Weights of a small GPT-style language model, trained from scratch on English Wikipedia.
Architecture: LayerNorm before each block, learned positions, biases, tied embeddings.
Training: a variant of Muon for these matrices, 270M tokens.
Each number is 128 + 32 x the weight over the matrix's rms, rounded and kept within 0 to 255. Layers, rows and columns count from 0.

# layer 4 MLP up, 768x256, rms 0.0722, rows 214-318, columns 192-255
[[188 168 186 169 141 127  99 110 144 106 113 169 123 149 168 120 153 110 136 134 105 191 173 101 112  41 180 118  84  91 135 138  80 167 185 144 104 184 126 200 134 125  60  84 101 108 108 172  95  76 147 120 105  88 144 120 125 110  86 132 150  74 120 130]
 [ 84 185 120 110 114  91 114 135  49 162 111  83  80  90 133 119  84  94 104 143 180 134 172  98 105 148 131  93 115 173 147 126 124 112 140 135 100 147 163 128 148  80  86 171 144  96  86 161  87 144 128  71 124 129 138 159 100 188 122 116 143 117 173 120]
 [113 133 141 121 117 110 133 166 153 152 124 107 214 129 125  99  75 141 140  85 125 175 135 110 119 126 127 107 130  96  99  56 142 112 127 162  91 111 139 152 158 165 163 102 144 122 139 160 150 102 143 112 151 101 176 136 109 159 122 121 112  65 204 146]
 [ 71 141 129  97 121 143 133 149 146  90 114 118  92 156 176 157 132  80 104 136 100 140 122 173 125 167 178 115 153 165 161 130  94 121 147  93 135 166 134 130 117 121 117 175  89  84 103  80 118 141 126  83 141 111 106  88 141 120  37 189 178 108 118 138]
 [ 66 116 155 144  99 138 155 125 104  88 131 110 166 169  98 136 109 110 120 133 137 109  47 210 134 158  70 109 197 120 106 156 158 118 100 173 189 120 164 114  93 123 146 203 177  60 137 126 140  95 128 181 131  98 119 144 146 128 134 145 142 116 125 143]
 [114 103 158 102  81 111 125 112 138 115 164 171 113 132 120 145 141 144 115  98  94 131 138 139 171 154  96 111 161  70 117 165 148 152 146 146 125  74 144 134 124 148 111 143 126 137  73  45  90 154 160 117 155 130  71 158 125 165 123  81 153  77 137 192]
 [192 122  82  96  73 137  93 112 138 110 157 150 136 152 152 105 145 157 159 115 148 137  89  92  80 153 151 123 110 132 153 196 103 127 159 109 168 171 137 157  96 129 120 100 125 134 139 130 149 140 158 126  96 136 189 130 155 186  95  72  82 184 179 135]
 [144 122 101 147 110 111 138 106 150 115 157 166 135 150 166 107 147 174 111 141 146 116 194 126 138 183 108 150 148 171 147 184 162 155 160 133 158 122  85  88 110 102 149 171 131  97 171 153 182 149 125 163 128 157 123 114 151 168 154 138  66 130 135 195]
 [143 126 162 132 158 142 165 174 127 117  95 115 119 130 155 130  65 137 107 138 126 114  70 146 126  99 110  90 176 160  96 116 113 136 149 125 149 172 152 165  80  91  74 234 100 133  79 154 170 123 109 140 146 106 120 149  85  66 115  70 149 114  78 129]
 [100 137 157 145 140 122 170 101 109 116 153 135 143 132 125  95 124  63  97 115 188 155  90 137 109 133 122 142 126 137 200 166 143 120 106 160 106 146 143 140 136 138  93 150  88 105 128 114 151  97 136 114 114  97  88 142  93 191 141 105 172 142  82 143]
 [102 155 145 154 150 131 186 219 143 121 128 100 113 174 129  89 119 139 114  95 128 147 134 165  51 129 251 101 115 157 123 119 158  69 107 123 139 117 135 171 113  75 141 211 122 194 158 132 112  79 119 142 173 105 126 107 137  86 158 123 110 125 123 114]
 [142 143 119  48 150 120 188  67  65  89 144 169 183 112 100 107 115 112 129 115 144 123 107 147 126 157 111 153  79 168 152 115 139 141  70 170 150 188 128 160 101  95 110 176 133 192 145 176 133 151 122 103 119 123 112 139  98 151 115  64 117 174 127 125]
 [118 174 151  90  75 166 101 128 170 167 160 124 142 148 150 140 129 162 123 136 106 130 139 136  71 138 104 159 112 189  76 126 107  91 163  94 143 171 166  90 102 134 117 148 119 133 124 119 105 134 147 135 163 141 172 139 142 101  61 171 130 157 107 119]
 [174 163 121  96  45 150 169 126 112 120 115  73 198  68 136  99 155 131 113 137 110 124 107 194  64 106 122 131 116 146  66 153 163 141 124 155 112 162  67 103 119 112  77  93 142 153 143 133  93 114 143 128 110 147 127 110 138 130  90 154 122 139  69  96]
 [181 155 113 162 140 123 108 201 164 118 117 132 147 111 150 108 111 179 152 161 115 120 118 120 165  86 127 102  73 151 104 154 145 177 149 127 138  99 127 146 129 134 176  78 113 156 116 166  88 114 129 109 114 146 186 131 126  57 119 129 114  71 125 177]
 [213 105 133 132 108 160  97 174 147  55 153 128 122 164 129 118 157 151 100 116  64 113  75  67  77 118 144 168 162  92 104  84 203 113  78 188  86 115 178  82 128 105 152  95 162 127 132 115 128 139  82 113 109 156 157 109 138 125  92 120 174 113 112  79]
 [126 159 102 120 123 143 173  78  92 120 125 126 139 132 117 186 133 172  91 130 150 147 183 127 103 100 141 126 136  91 193  91 141 117 113 155 132 102 105 131 122 142 116 143 163 143 124 150 104 110 120  83 128  68 129 119 125 148 105 110 138 123 149 129]
 [ 66  89 159  64 151 166 138 146 120 108 149  41 126 135 102  57  83 130 132  91 193 158 113 107 149 116 145 101  48 130 159 167  96 114 104 107 179  55 190 169 131 159 151 163  83 100 151 224 100 115 173  92  92 175 141 110 210 102 116 171 160 128 124 147]
 [126 146 141  86 149  96 140 155 163 107 158 130 127  93 114 104  71 116 112 112 137  95  95 186  79 158  79 137  73  95  97  85 103 126 145 110 124 141 127 140 119 142 154 118 152 153 147 148 114 170 158  82  70 164 155 110  90 114 108 166 158  84 109 118]
 [117 112 116 116  76 127 199 183 126  62 186 138 125 122  80 181 100  92 160 168 180  70  53 188 206 148 109  90  73 120 128 132  51 154 135 142 156 145 141 103 147 148 113  88 158 133 153  83 138 105 143 102 114 123 102 163 122  98 104 109 131 117 119 181]
 [138 148  81 103 155  87 118  98 149 123 158 128 134  85 158 130 156 139  93 147 126  81 141 121 127 126 196 148 124  81 149 105  99 130 127 110 173  98 120  95 112 108 173 167 117 129 135 148 116 156  74 112  55  91 146 175 161  66  73 151 179  70 120 154]
 [162 117 123 179 136 138  88 120  76 102  80 172  85  67 127 132 110  88 134 160 147 142 192 127 130 122 174 149 123 160 120 161 106 182  76 118 151 126 119 130 158 119 129 172 109 144 148 174 100 140  94 121 158  99 139 154 151  86 123 100 104 121 184 169]
 [ 96 117  95  99 134 178 154 140 119 126 108 158 166 108 124  61 103 114 166 101 151 175  93 111 189  76 136 188 124 144 156 154 226 143 140  87 113 161 120  87 224 122  81 143 115 138 183 137  90 125 114 156 118 107 115 137 131 133 154 115 113 182 116 155]
 [ 90 166 102  86 152 102 113 111 115 144 102  68 136 140  90  97 113 190 167  64 120  81  81 107 149 151 137 106 111 189 158  56 126 168 152 175 153 130 165 111 133 114 131 182 120  93 122 178 145 164 119 163 103 174 141 136 132 147  76 114  92 136 125 122]
 [124 154 116 165  91 117 121 169  72 132 101  92  64 188 109 211 131 162  80 126 126 128  90  85 102 116 131 184 159 124 132 125 111 128 152 111 116  80 103 102 140 176 117 112 145 120 145 123 120 123 137 108 141 131 124 120 113 124 106 101 181 185 113 148]
 [126 129 154 100 158 192 132 151 125 135  98 207 122 156 157 148 148 124 139 143 142  69 144 111 158 108 137 150 109 138 113 101 151 171 116  54  89 127 166 156 138  99 160 156 160 102 157 121 137 163 114 125 141  89 156 152 190 156 133  71 110 142 154 153]
 [135  74 105 167 196 159 201 165 168 150 126 162 103 153 112 117 143 156 137  83 107  95 153 121 119 128 149  99  68 177 129 152 131 106 159 116 155 151  93 154 100 149  91 164 133 124 140 109 170 109 146  82  79 152 154 144 118 110 145  89 156 101 131 154]
 [ 95 134 133 134 150 143 115 123 140 181 138 168 147 135  96 177 169 129  65 129 131 151 193 140 146 102 151 136 194 142 105 148 113 138 137 139 108 111 105 170  86 151 138 116 135 144 196 134 141  87 142 180 110 145 134  91 133 114  66 163 123 133 129 175]
 [100 170 188 157  88 110 119  70 115 112 113 156 132 120 165 162  86 130  90 153 166 138  99 145 112  89 138 130  64 113 124  69 158 132 143 125 163  93 109 144 135  96  98 105 120 147 121 155 136 136 126 128 142 167 147  82 172  93 126 142 182 150  94 134]
 [103 121  83 127  70 134 146 145 162 118 119 150 144 163 122 142  98 148 203  98  88 177 104 137 181 177 161 131  79  79 173 168 184 153  90 122 170 135 124  74 125 127  89 157 179 117 135 154 136 110 128 114 133 103 181 149 106 188 152  72 105  88 172 123]
 [ 82 170 165 137 129   4 101 159 179 135 117 158 119 105 132 186 188 119 131 144 180  85  62 203 129  94 149 151 128 175 100  77  85 153 102 117 136  89  94 134 136 135 110 132 161 148 154 156 149 103 148  98 107 142 141 141 119 120 124  59 116 102 154 150]
 [188 121 167 136  57 165 177 142 110 171 176 151 133 114 139 113 120 126 128  99 134 126 100 131 142  97  93  97  81 134 130 160 138 136 119 147 168 159 163  80 152 136 181 165 132 194  90 147 125 152 133  94 142  74 133  92 117 140  94 101 107 153 156 117]
 [130  80  80 110 143  87  88 143  69  81 154 147  88 165 198 156 161 101 126 151 188 172 141  98  97 173 100 176 100 111 174 179 140 137 174  95 107 127 159 126  63 161 132 148 148 120 125 111  91 187 155 124 173 122 133  75 122  89 189 141 177 180 143 133]
 [150 103 198 135  61 116  78 213  87 119 184 119 131 128 139 114 138  63 220 154 108  69 151 153 186  97  84 103 112 120 131 163 192 120 168 150  90 186 165 101 179 134 126 114 126 171 140 100  68 101 157 141 109 185 131 130 135 103 103 107 171 168 190  86]
 [131 134 173 101  65  79  88 105 144 134 132  96 153 137 135 129  96 105 118 122 135 158 113  72  76  93  84 106 126 173 183 157 105 104 107 130  90 117 106 138 146 142 124 132 115 187 169 175 122 121 169  98 110 140 125 160 210 145  84 119 111 162 134 145]
 [ 82 154  94 170 103 163 160 150 143 109 124  97 130 132 113 171  76 168 150 131 177  92 110 113 108 151 158 147  84 120 155 116 189 127  93 185 129 158 181  99  96  62  52 156 193  96 111  90 117 138 133  86  90 150 125 142  88 117 180 158  94  88 118 142]
 [132 131 111 119 122 150 126  84  98 123 102 144 179 167 110 135  55 124 143 107  62 139 136  84 152 213 106  94 123 180  76 164 151 119 168 143 114 105  87 116 117 132 110 179 121 179 168  78 128 128  94  94 143 147 132 160 169 141 124 133 126  66  72 123]
 [101 124  72 153  86  85 165 122 190 152 165 203 150 111 135 135 114 147 119 163  95 152 131 144 142 179 182 136 144 105 167 138 164  94 153 130 121 165  98 148 108 111 145 112  77  88 140 101 131 173 145  91  75 159 176  77 111 105 176  60  69 113 157 117]
 [167 137  93 148 130 183 120 100 137 118 126 130 147 158 188 102  95 127 198 132 107 185 123  98 163 188 120 169 135 109 143 128 157  92 112 144 233  91 115 162 151 140 114  98 109 153  89 132 102 143 105 123 122 133 125 175  91 151 150  90 149 210 140 130]
 [173 148 101 116 141 161 183  93 106 117 137 105  91 139 107  39 146  84 111 138 138 103 128 105 164  88 120 141 194 170 140 194 130 143 172 185  82  75 105 175 105 142 139 165 111 119 167 128 170 134 135  39 113 157  89  89  90 104 138  98 143 126 178  17]
 [ 66 153 153 141 136 104 178 118  85 167  78  41 113 137 137 106 173 165 146  77 114 132 135 119 131 121 163 100 115  86 106 129 108 138 172 135 141 130 113 156 116 164 158 133 112 110 124 172 139 150 108 169 169 104 109 121 175 154 126 159 128 142 158 138]
 [162 105 165 146  66 149 113 107 110 142 171 158 131 137  97 159 145 142 163  98 168 127 123 149  89 115 102 188  84 158 172 143  74 144 149 130 145 107 151 103  91  92 173 123 149 183 121 145 162 130 207 149 115  86 143 115 103 109 130  89 174 120 137 131]
 [117 137  70 130 126 106 169 116 147 117 136 115  85 101 156 142 136  85 101 200  96  95 136 121 159 143 124 158 126 138 137 144 143 134 170 152 121 105 167 149 163 128 152 130 124 116 167 103 142 149 111 125 160 135 144 131 122 173  49 162 161 143  77 127]
 [106  91 124 170  85 120 151 172 137 162 143  93 144 147 164 149 135 126 157 115 136 130  76  98 126  95 108  91 137 144 181 127 153 123 109 168  90 160 152 151 133 128  84 116  64 104 127 121  96 172 103 118 153 182 147  97  97 135 134 140 170 141 114 136]
 [123 133 147 107 139 116 100 141  83 208 159 184 149 111  99 117 143 100 122  94 100 157 173 123  80 157 102 105  96 163 127 122 118 115 143 126  60 101  87  95 123 130  88 125 136 172 106 127 114 104 175 169  84 149  83 117 156 163 123 133 123 103 127 135]
 [157 106 179 151 132 124 110 113 175 148 148 139 113 117 159  37 136  86 143 139 136 122  89 187 125 195 160 143 111 165 107 162 145  93 137 100  88 174 107 195 121 145 169 136  89 122  98 136  85 139 165 107 130 140 172 172 136 120 124 156 115 109 129 142]
 [110 121 189  64 134 147 122 158 127 100  81 120 152  82 138 174 128 137 150 139 145 111 109  97 129 138 149 137 158 106 138 107 120 118 145 131 110  96 172 109 128 165 116 124 112 144 122 114 146 164  88 154 142 138 117  99 120 127 126  93 106 148 149 145]
 [  7 133 154 133 128 102 114  91 165 106 100  93 100  98 167 116 102 145  93 163 140 117 138 104 163 108  99  93  99 159 137  68 112 107 107 139 138 146 165 136 123 124 137 110  85 110 160  74 170 105  95 172 132  83 154 142 184 141 169 195 167 112 124 124]
 [123 117  95 145 159 155 182 104 183 167 169 201 143 165 201 147 104 180  97 189 144  92  86 169 123 101 102 189 174 146 150 147 127  61 156 111 114 179  96 136 108 166 114 130 161 130 236 147  36 121  97 130  81 106 180 118 192 150 138 112 135  69 111 216]
 [141 143 117 134  95 130 163 157 116 125 140 162 130 134  82 130 126  82 127 178  87  96  62 111 155 127 107 138 152 133 133 158  67 177 133 134  64 116 156 107 129 111  81 161 174  99 113 113  94  96 109  93 112 163 180 139  76 120 118 104 142  70 117 179]
 [145 116  89 145 146 157 148 152 184  95 145 177  98  99 103 156 144 153 174 135 129  99 109 159 121 148 135  97  59  96 130 158 156 132  91 219 128 154  88 130 144 166  70 127 173 141 182 118 130  99 164  54 120 131 144 122  90 126  97 138 132 173 128 136]
 [112 143  95 168 104 124 168 106 100  98 138 123 121 118 132 140 138  87 126 127 197  90 101 140 121 155 124 138 152  95 165 120 139 159 165 163  90 142 106 115 122 162 142 132  66 128 168 159 130 124 137 100 140 117  99 115 157 115 103 119 131 144  97 110]
 [ 93  96 120 119 174 143  42 118 141 106 153 100 110 174 104 156 135 145 112 141 107 124 149  94 120 121 157 102  98 133 158  54 172  97 123 148 151 105 159  88  72 111  66 155 174 113 140 109 102 129 143 159 186 170 125 109 166 162 199 159 137 120 104 118]
 [141 118 168  95  86 124 173 117 137 146 132 141 193 167 183 148 110 148 149 156 184 141 143  86 127 156 106 140 102 117 120  91 134 157 162 108 130 153 122 153 151 186 159 123 170 186 137 119 171 106 140 121 122 106 131  79 143 156 100 100 133 135 153 104]
 [118 147  84 106 139 191 151 113 102 117 120  98 122 143 131 102 193 131 130 134  93  85  77 144 133 171 174 140 128  90  85 121 114  99 130 150 130 125 189  90 127 107 159 138 118 134 131 114 227  86 141 119 126 112 142 162 105 161 127  60 172 104 177 135]
 [133 107 168 134 164 152 107 164 112 141 200 147  75 107 101 116 102 144 120 150 132 106 128  96 126  67 111 115 134 169 120 107 128 107 119 136 102 118 108 102 117 119 109 105 194 176 142 139 108  99 175  99 182 127 147  85 141 162 119 187 174 107 232 114]
 [ 85 112  87 166 189 116 182 117 120 139 172 132 152  96 132 156  65 159  91 148 168 132 171  91 112 179  99 154 122 156  95 120 107 148 113 134 152 122 128 171  49 105 164 118  90 153  82 108 137 111 154 109 124 183 131 133 168 118 131 140 141 114 168 121]
 [116 180 137 107 109 141 116  85 156 165 146 103 175 123 111 119 103 121 102 112 186 140  78  77 115  97  96 123  34 137 160 181 172 141  85 108 136 124  81 163  80 141 109 150  73 129 170  72 105  76 114 164 183 139 149  92 133 150 137 142 149 137 154 101]
 [151 111 145 140 132 152 124 147 154 145 113 134 107 124 122  75 108 112 170 160 124  56 143 112  93 163 136 145 152  98  88 121 140  98 132 100 114 122 103 114 121 132 127 138 190  83 120 142  96 108 159 135 107 176 128 181 154 142  97 185 164 125 112  57]
 [134 204 128 120 125  89 146 180  44  93 121 131 125 137 133 170 107  91 164 141 169  36 182 190 155 120 119 182 135 133 134 145 141 115 139 119 200 145  71 104 131 142 119 110 103  72 125 133 129  58 175 125 172 123  91 161 151 165 141 124 182 165 143  93]
 [171 150 146 112  75 110 102 182 144 102 138 118 173 126  80 143 137 160 156 218 180  26 247  96 165 159 150 154 178 200 147 167  85 132 128 139 162 140 162  93 118 149 114  56 136  99 156 138 102 135 122 152 103 159  97 152 119 185 153  78 130 127  94  93]
 [108 151 143 183  76 103  93 139 180 132 106 106 146 142  95  93 165 132 134 167 195 112 140 110  56 188 139  94 108 115 157 139 132 136 203 169  90 114 114 121 168 174  82 137 123 132 187 175 134 121 158 144  96 166 137 173 159 177 101 137 186 100  79 168]
 [120 140 138 133 123 108 149 134 153 133 107 110 154 142  83 115 188  80  92 126 156 115 114 162 114 120 161 160 154 167 122 158  92 116 140  91  89 112 135 131 118  33  92 120 156  95 189  93 143 135  96 148 117 139 149 143 112 152 169  61 181 174 164  89]
 [110 129 156  96 132 101 106 163  82 130  94 155 148 122 130 187 103 145 161 111 174 156 156  76  92 112 141 122 129  94 129 171 196 171 131  83  85 113 179 145 120 139  98 149 114 112 174 140 124 207 113 104 162 100  87 131 183 143  53 126 106 149 114 160]
 [111 117 133 122  82  92 122 185  95 118 178  74 205 102 109 147 122 174  99 201 133 116 171 118 113 186 103 197 154 139 140 161 177 132 131 103 111 108 119 157 171  84 120 159 126  50 174 141 121 159 117 191 133 108 102 196 109 164 109 182  60  88  96 125]
 [156 193 154 187 156 131 100 103 132 135 114 114 193 101  81 101 136 113 122 172 154  78  56 126 140 183 182 101 108 113 159 196 137 111  88 188 154 144 178 159 155 149 101 125 119  96 156 149 178  90 118 145 127 152 160  99 173 163 111  60 179 174  96 115]
 [122  77 110 103 158 137 101 147 143 145 110 123 120 146 128 143 127 143 108 146 117 118  51  60  79 120 145 116 132 165 162 144  95 119 115 115 139 101 174 105 154 157 149 113 130 125 141  81 161  87 117 125 137  58 117 213 143 160 116 115 153 147 123 100]
 [151 111  86 168 148 107 137  79  98 122 119 106 107 100  61  36  69 162 142 151 113 142 156  73 141 101 176  83 144 161 138 171 140 113 108 130 150 120 149  82  87 158 174 132 122 132 137 154 149 137 154 174 144  92 140 100 184 128  92  94 111 160 228 134]
 [121 139 140 125 160 114 167 100  92 131 147  89 153 129 112 130 139 152 163 110 126 167 155  89 160  94 156  88  88 113 148 150 144 118 160  95 142  99  84 106  76 191 101 165 132 146  93 123 111  91 116  84 138 119 178 138 148 166 128 136 229 110 113 171]
 [122  94 131 124 178 120 126 100  84 143 103 141 146 154 172  90 114 163 136 117 118 153  72 143 164 156 133 126  99  92 134 126 120 187 109 135 175 151 131 141 102 124 127 111 136 113 136 116 172 126 106 181 141 107 160  94 130 115 136 113 111 127 124 130]
 [176 168  93 103 160 130 125 102 141 137 165 139 139 151 131  85  90 174 131 132 136 120 105  66 148 102 118  73 122 142 138 104 147 143 137 146 105 123 147 129 136  98 165 133 110 162 136 188 124 152 140 105 138 117 141 108 134 153 139 113 142 142 120 141]
 [178 119 124  99 186 166  78 134 156 141 132 198 124 118  75 109 134 129 156 132  92 143 121  95 123 107 158 106 108 126 179 135 165 145  61 129 104  90 118 128 126 121 119 148  93 177 116 159 114 124 174 139 112 120 162 164 151 162 149 116 157  38 120 168]
 [ 50 167 148 155  99  96 116 151 102 180  87 156 117  89 115 133 168 119 179 159 168  95 150 158 154 154 101  73 177  96 131  89  85 144 113 125  69 134 107 136 176 148 140 149 143 105 107 128 118 113 113 141 122 141 167 162 122 126 131 170 172 123 161 122]
 [127 133 169 133 124 114  88 103 112 129  78  55 166  87 121  93 205  98  86 108 169 108 154 113 100  46  99 189 134 163 106 151 186 119  90 124 115 130 137 114 114 109 132 153 172 175 115 166 122 130 172 101 150 160 159 133 111 100  96 109 149 131  89 167]
 [176 138 108 138 143 186  79 113 191  99  77 140 154 127 148  87  94 166  87 106  91  55  99 124 167  66 127 144 132  73 119 154 174 117 112 175 154 137 181 134  90 228 130 131  86 109 139 126 177 115  77  93 107 151 109 174 112 117 103 113 174 137 170 116]
 [112 132  98 144 119 118 139 176  95 134 132 104  84  99 132 137 158  53 152 127  72  70 137 120 192 175 170 102 180 112 116 113 124 129  50 134  82  86 156 174  66 123 127 143 120  37 189 112 162  57 146 134 145 131 140 183 129  65 164 152 164  86 126 124]
 [111 204 114 133 103 114 161 114 107  91 107 140  85 132  82 146 182 113  95 153 112 135 136 107 157 151 164 159 137  83 109 169 122 127  76 178 117 152 115 118 152 102 181 116 156 143 121  87 186 167 169 135 114 155 139 136 132 113 164 128 110 225 136 113]
 [119 154 122 144  73 183 185 185  90 128 105 117 182 140  90 113 109 181 107  98 135 114 143 149 154 168 132 113 150 168 146 144 106 111 166 120  70 109 142  89  77 133  99  53 103  85 146 140 189  96 169 159  76  85 123 117 136 160 154 144 127 148 121 154]
 [116 167 122  61 105 109 170 111 162 101 155 123  93  77 113 145  80  98 130 182 132 159 142 117 151  96 119 136 125 108  95 114 134 104 131 111  80 142 149 161 167 136 180  85 160 135 155 124 165 175 171  99  54 129  98 110  89  79 146 109 115 173 155 114]
 [169  73  85 128 146 108 107 206 148 121  75 132 122 123 180  79 142  96 177 153 141  84 111 102  91 211 137 144  96 173 168 137  76 150 140  78 153  98 155 135 124 156 142 150 143 180 174 115 123 116 100 137 126 160 143 163 171 147 108 157  96 178 123  63]
 [173 134  64 129  68 123 129 121  76 163 116 160  61 114 157 135 111 113 159 127 119 101  85 166 110 200 162  97 105 123 142 118 159 149  68 118 152 109 108 107 121  89 113 114 112 133  83 138 111 122 159 171 143 100 184 142 105 144 144  96 176  97  94 124]
 [121 187 105 136 140 126 126  66 115 100 110  69 120 128 196 138 136 160 167 140 159  95 154 139  86 113 159 144  93 167 139 145 114 129 131 169 120 172 110 178  67 119 103  35  64 123 136 135 125 145 155  59  88 163 106  99 120 121 173 136 182 137 168 142]
 [106  92 144  90 126 115 135 149 154 120 229 143  80 141  89  78 168 151  83 131 151 110 125 101 105 116 123  97  75  73 183 127  96 110 139 101 123 123 112 126 168  91 127 138 117 139 134 125 173  98 145 185 194 109 102 119 166 154  30 123 178  72 121 123]
 [143 102 110 110 107 125 127 108 114 109  81  88 133  22 122 162 146 153 156 225 105 143 170 153 165 156  69 135 114 137 145 160 137  70  85 111 132 104  86  89  78 120 169 140 118 143 104  82 107  83 132  92 137 157 160 121  77 195  77  87 131 220  86 144]
 [117 115 149 215  92 149 142 147 145 173 144 143 122 145  90 119 100 105  84 137 184 104 175 126 147 106 114 115  72  93 113  92 123 125  79 115 134  53 120  92 104  76 138 111 197 167 134  85 160  95 164 103 177 124 119  64 118 165 143 170 151 136 131 128]
 [164 129 137 117 120 151 161 163 131 104 198 141 145  98 157  65 113 159  80 104 100 114  87 112 106 100 104 110 164 143 134 115 123  93 105  68 140 142 151  96 167 104  93 132 109  61 155 122 132 117 112 154 145 164 109  77 146 180 106 100 171 142 125 115]
 [156 175  91 133 134 121 121 133 119 160  95  89  78 155 129 126  78 142 155 156 120 119 105 144  70  93 174 127 171 159  97 116  74 137 149 161  81 168 152 134 129 162 143 173  92 141 155 139 106 119  94 117 143  24 134  99  64 180 136  94 150 160 161  84]
 [132 105  91  81  16 140  90 143 103  96 157 154 113 140 116  82  48 104 137  73 182 120  93 181  55 176 117 123 209 113  92 153 168 198 109 162 154  89 109 172  49 139 187 138 145 164 189  88 119 125 137 116  53 112 143 118 147 139 172 171 151  70 163  99]
 [109 115 118 124 103 139 140  88 121 124  90 103 189  99 128 182 138 125 186 159 209 125 132  45  92 167 123  73 142  93 159  82 117 128 131 139 104 136 149 134  88 143 199 155 141 111 194 173 157 155 162  95  91  76  99 149 147 154 156 125 149 158 138 170]
 [165 117  54  93 143  89 107 149 116 133  76 132 139 154 105 142 110 171  79 202 205  89 121  81 109 124 173 183 154 176 100 176  91 106 101 176 102 169 121 183 116 119 149  85 110 120 140 168 164 199 129 147 146  90 181 126 169 128 126 116 105 156 125 174]
 [135 107  95 136 133 156 146 110  80  90  98 124 124 109 133 157  78 112 160 125 102 164 151 161 175 112 113  72 103 145 133 174 155 157  99 187 189 111 133 160 136 190 166  70 135 121 138 103 125 106 158 165  69  76 157  88 150 167  92 109  43 137 166 149]
 [114 153  83  90  90  58 143  71 124 136 151 143 136 118  61 136 122 128 118 146 209 147 107 138 150 151 122 181  91 128 161 134 160 109 148 109 163  79  99 118 172 146 165 128 124  54 155 150 151 141 141 145  96 143 125 133 123 100 207  94 130 175  87  78]
 [133 120 176 129 139 120 107 196 200 177 113 107 101 141 126 110  92  76 148 166 100 108 125 118 181 185 106 120 130 173 179 154  46 140 174 134 128  91 130 131 112 134 156 115 121 168  90 168 172 185 123 121 103 111 138 174 113 126 119 130 132 124 146 178]
 [ 73  78  99 142 137 137 149 140 128 122 103  86 154  82 107 160 140 136 144 157 113 123 145  99 153 136  84  91 127 146 130 100 144 125 140 124 138 150 145 123 141 115  56  58 137 139 153 142  36 117  69 124  81 173 101 100 170 144 143 212 128 165 158  55]
 [138 118 135 144 184 132  90 169  99 155 132 117 115  96 147  36 113 159 130  56 142 147 146 122 115 133 134 131  66 152 169 101  73 113  77 183 183 134  71 134 104 188 124 161  82 214 165 150  88 130 114 126 181 187 126 139 151  68  96 141 115 178 160 104]
 [171 154 117 164 119 129 162 145 122  88 129 146 188  87 143 101  79 118  92 109 168  80  99 186 170  45 105  86 132 186 169 152 132 138 128 141 131 117 220 109 126  70 173  86  82 123  82 106 138 152 157 236 142 142 151  96 151  87 135 136  96 137 175 153]
 [140 164 114 101  62 136 152 137 125 113 138  56 113 163 158 117  85 139 167 143  88  51 152  93  83 138 169  45 126 115 117 100 186  64  76  88 132 127 176 157 136 127 118 162 107 118 201  82 153 161  73 139 102 125  70 140 143 103 222 119 146 147 136 205]
 [134 146 123  82 149 123 128 141 128 217 125 122  90 130  79 109 107 127  89 189 142 111 100 181  67 141 155  96  82 158 114 149 112  77 112 128 140 114 139 118 187  95 104 178  92 167 176 123 169 157 141 112  92 186 107 164 135 117 114 128 141 178 159 155]
 [ 31 144 117 123 125 158 136 106 102 110 123  89 141  92  99 112 139 178 111 120 138 118 112  83 105 121 125 142 152 122 126 159 215 121 103 141 134 155 161 114 106  92 113  89 132  46 119  64 128 139  92  97 120 148  94 158  88 112 130 181 112 120 150 151]
 [ 87 122 152  93 125 142 126 118  84 113  96 135  99 146 137 132 147 103 122 129 159 108 144 109 143 180 156 119 127 130 118 146 103 124 166 121 174  97 185 124 123  98 158 162 150 131 118 156 169  89 126 179 104  73  60 173 115 136 121 116 129  99 113 183]
 [173 129 123 108  99  53 115 136  77  65 130 115 147 114 136 173 178 118 144 115 117  72  90 125 166 126 144 178 119 169 110 118 132 135  95 173 108 111 188 127  84 156 133 174 152 102  52 101 121 143 162 160 157 168 136 120 113 109 107 148 157 141 152 161]
 [126 141 109 117 147 108 161  87 143 132 120 130  72  93  79  84 119 137 161 134 155 131 104 108 146  98  89 120 119 143 133  70  93 154 113  49  96 117 125 152 138 144 109 148 104  82 140 107 188 107 123 117 164 118 172 152 143 144 113 156 144 101 156 139]
 [140 159 149 103  94 148 159 158 105 118  50 141 117 142 138 217 144 148  88 109 144 133  99 167 134 147 163 169 119 112 154 121 161 108 142 104  61 123 143 150 122 163 116  81 146 108 158 136 130 135 156 138 120  78 156 177  75 123 181 133 106 156 178 100]
 [ 82 145 156 145  80 146 121 106  86 115  62 172 110 156 113 123 177 129 120  98 131 125 110  61 140  81 105 110  92 117 154  57 122 145 208 167 139 105 135  94  84  83 129 127 180 135 125  93 140 168 144 159 191 128  82 129 158 130 160  72 129 106 178 104]
 [110  95 136 118 151  69 124 145  95  99 142 162 153 109 147 112 187 114 109 148 103  88 145  62 170 116  99  99 108  65 103 136 157 194 132 118 109 108 138 135 148  92 103 156 156 105 175 140  69 126 160 154 126 173 132  94 141 116 106 111 179 168 125 152]]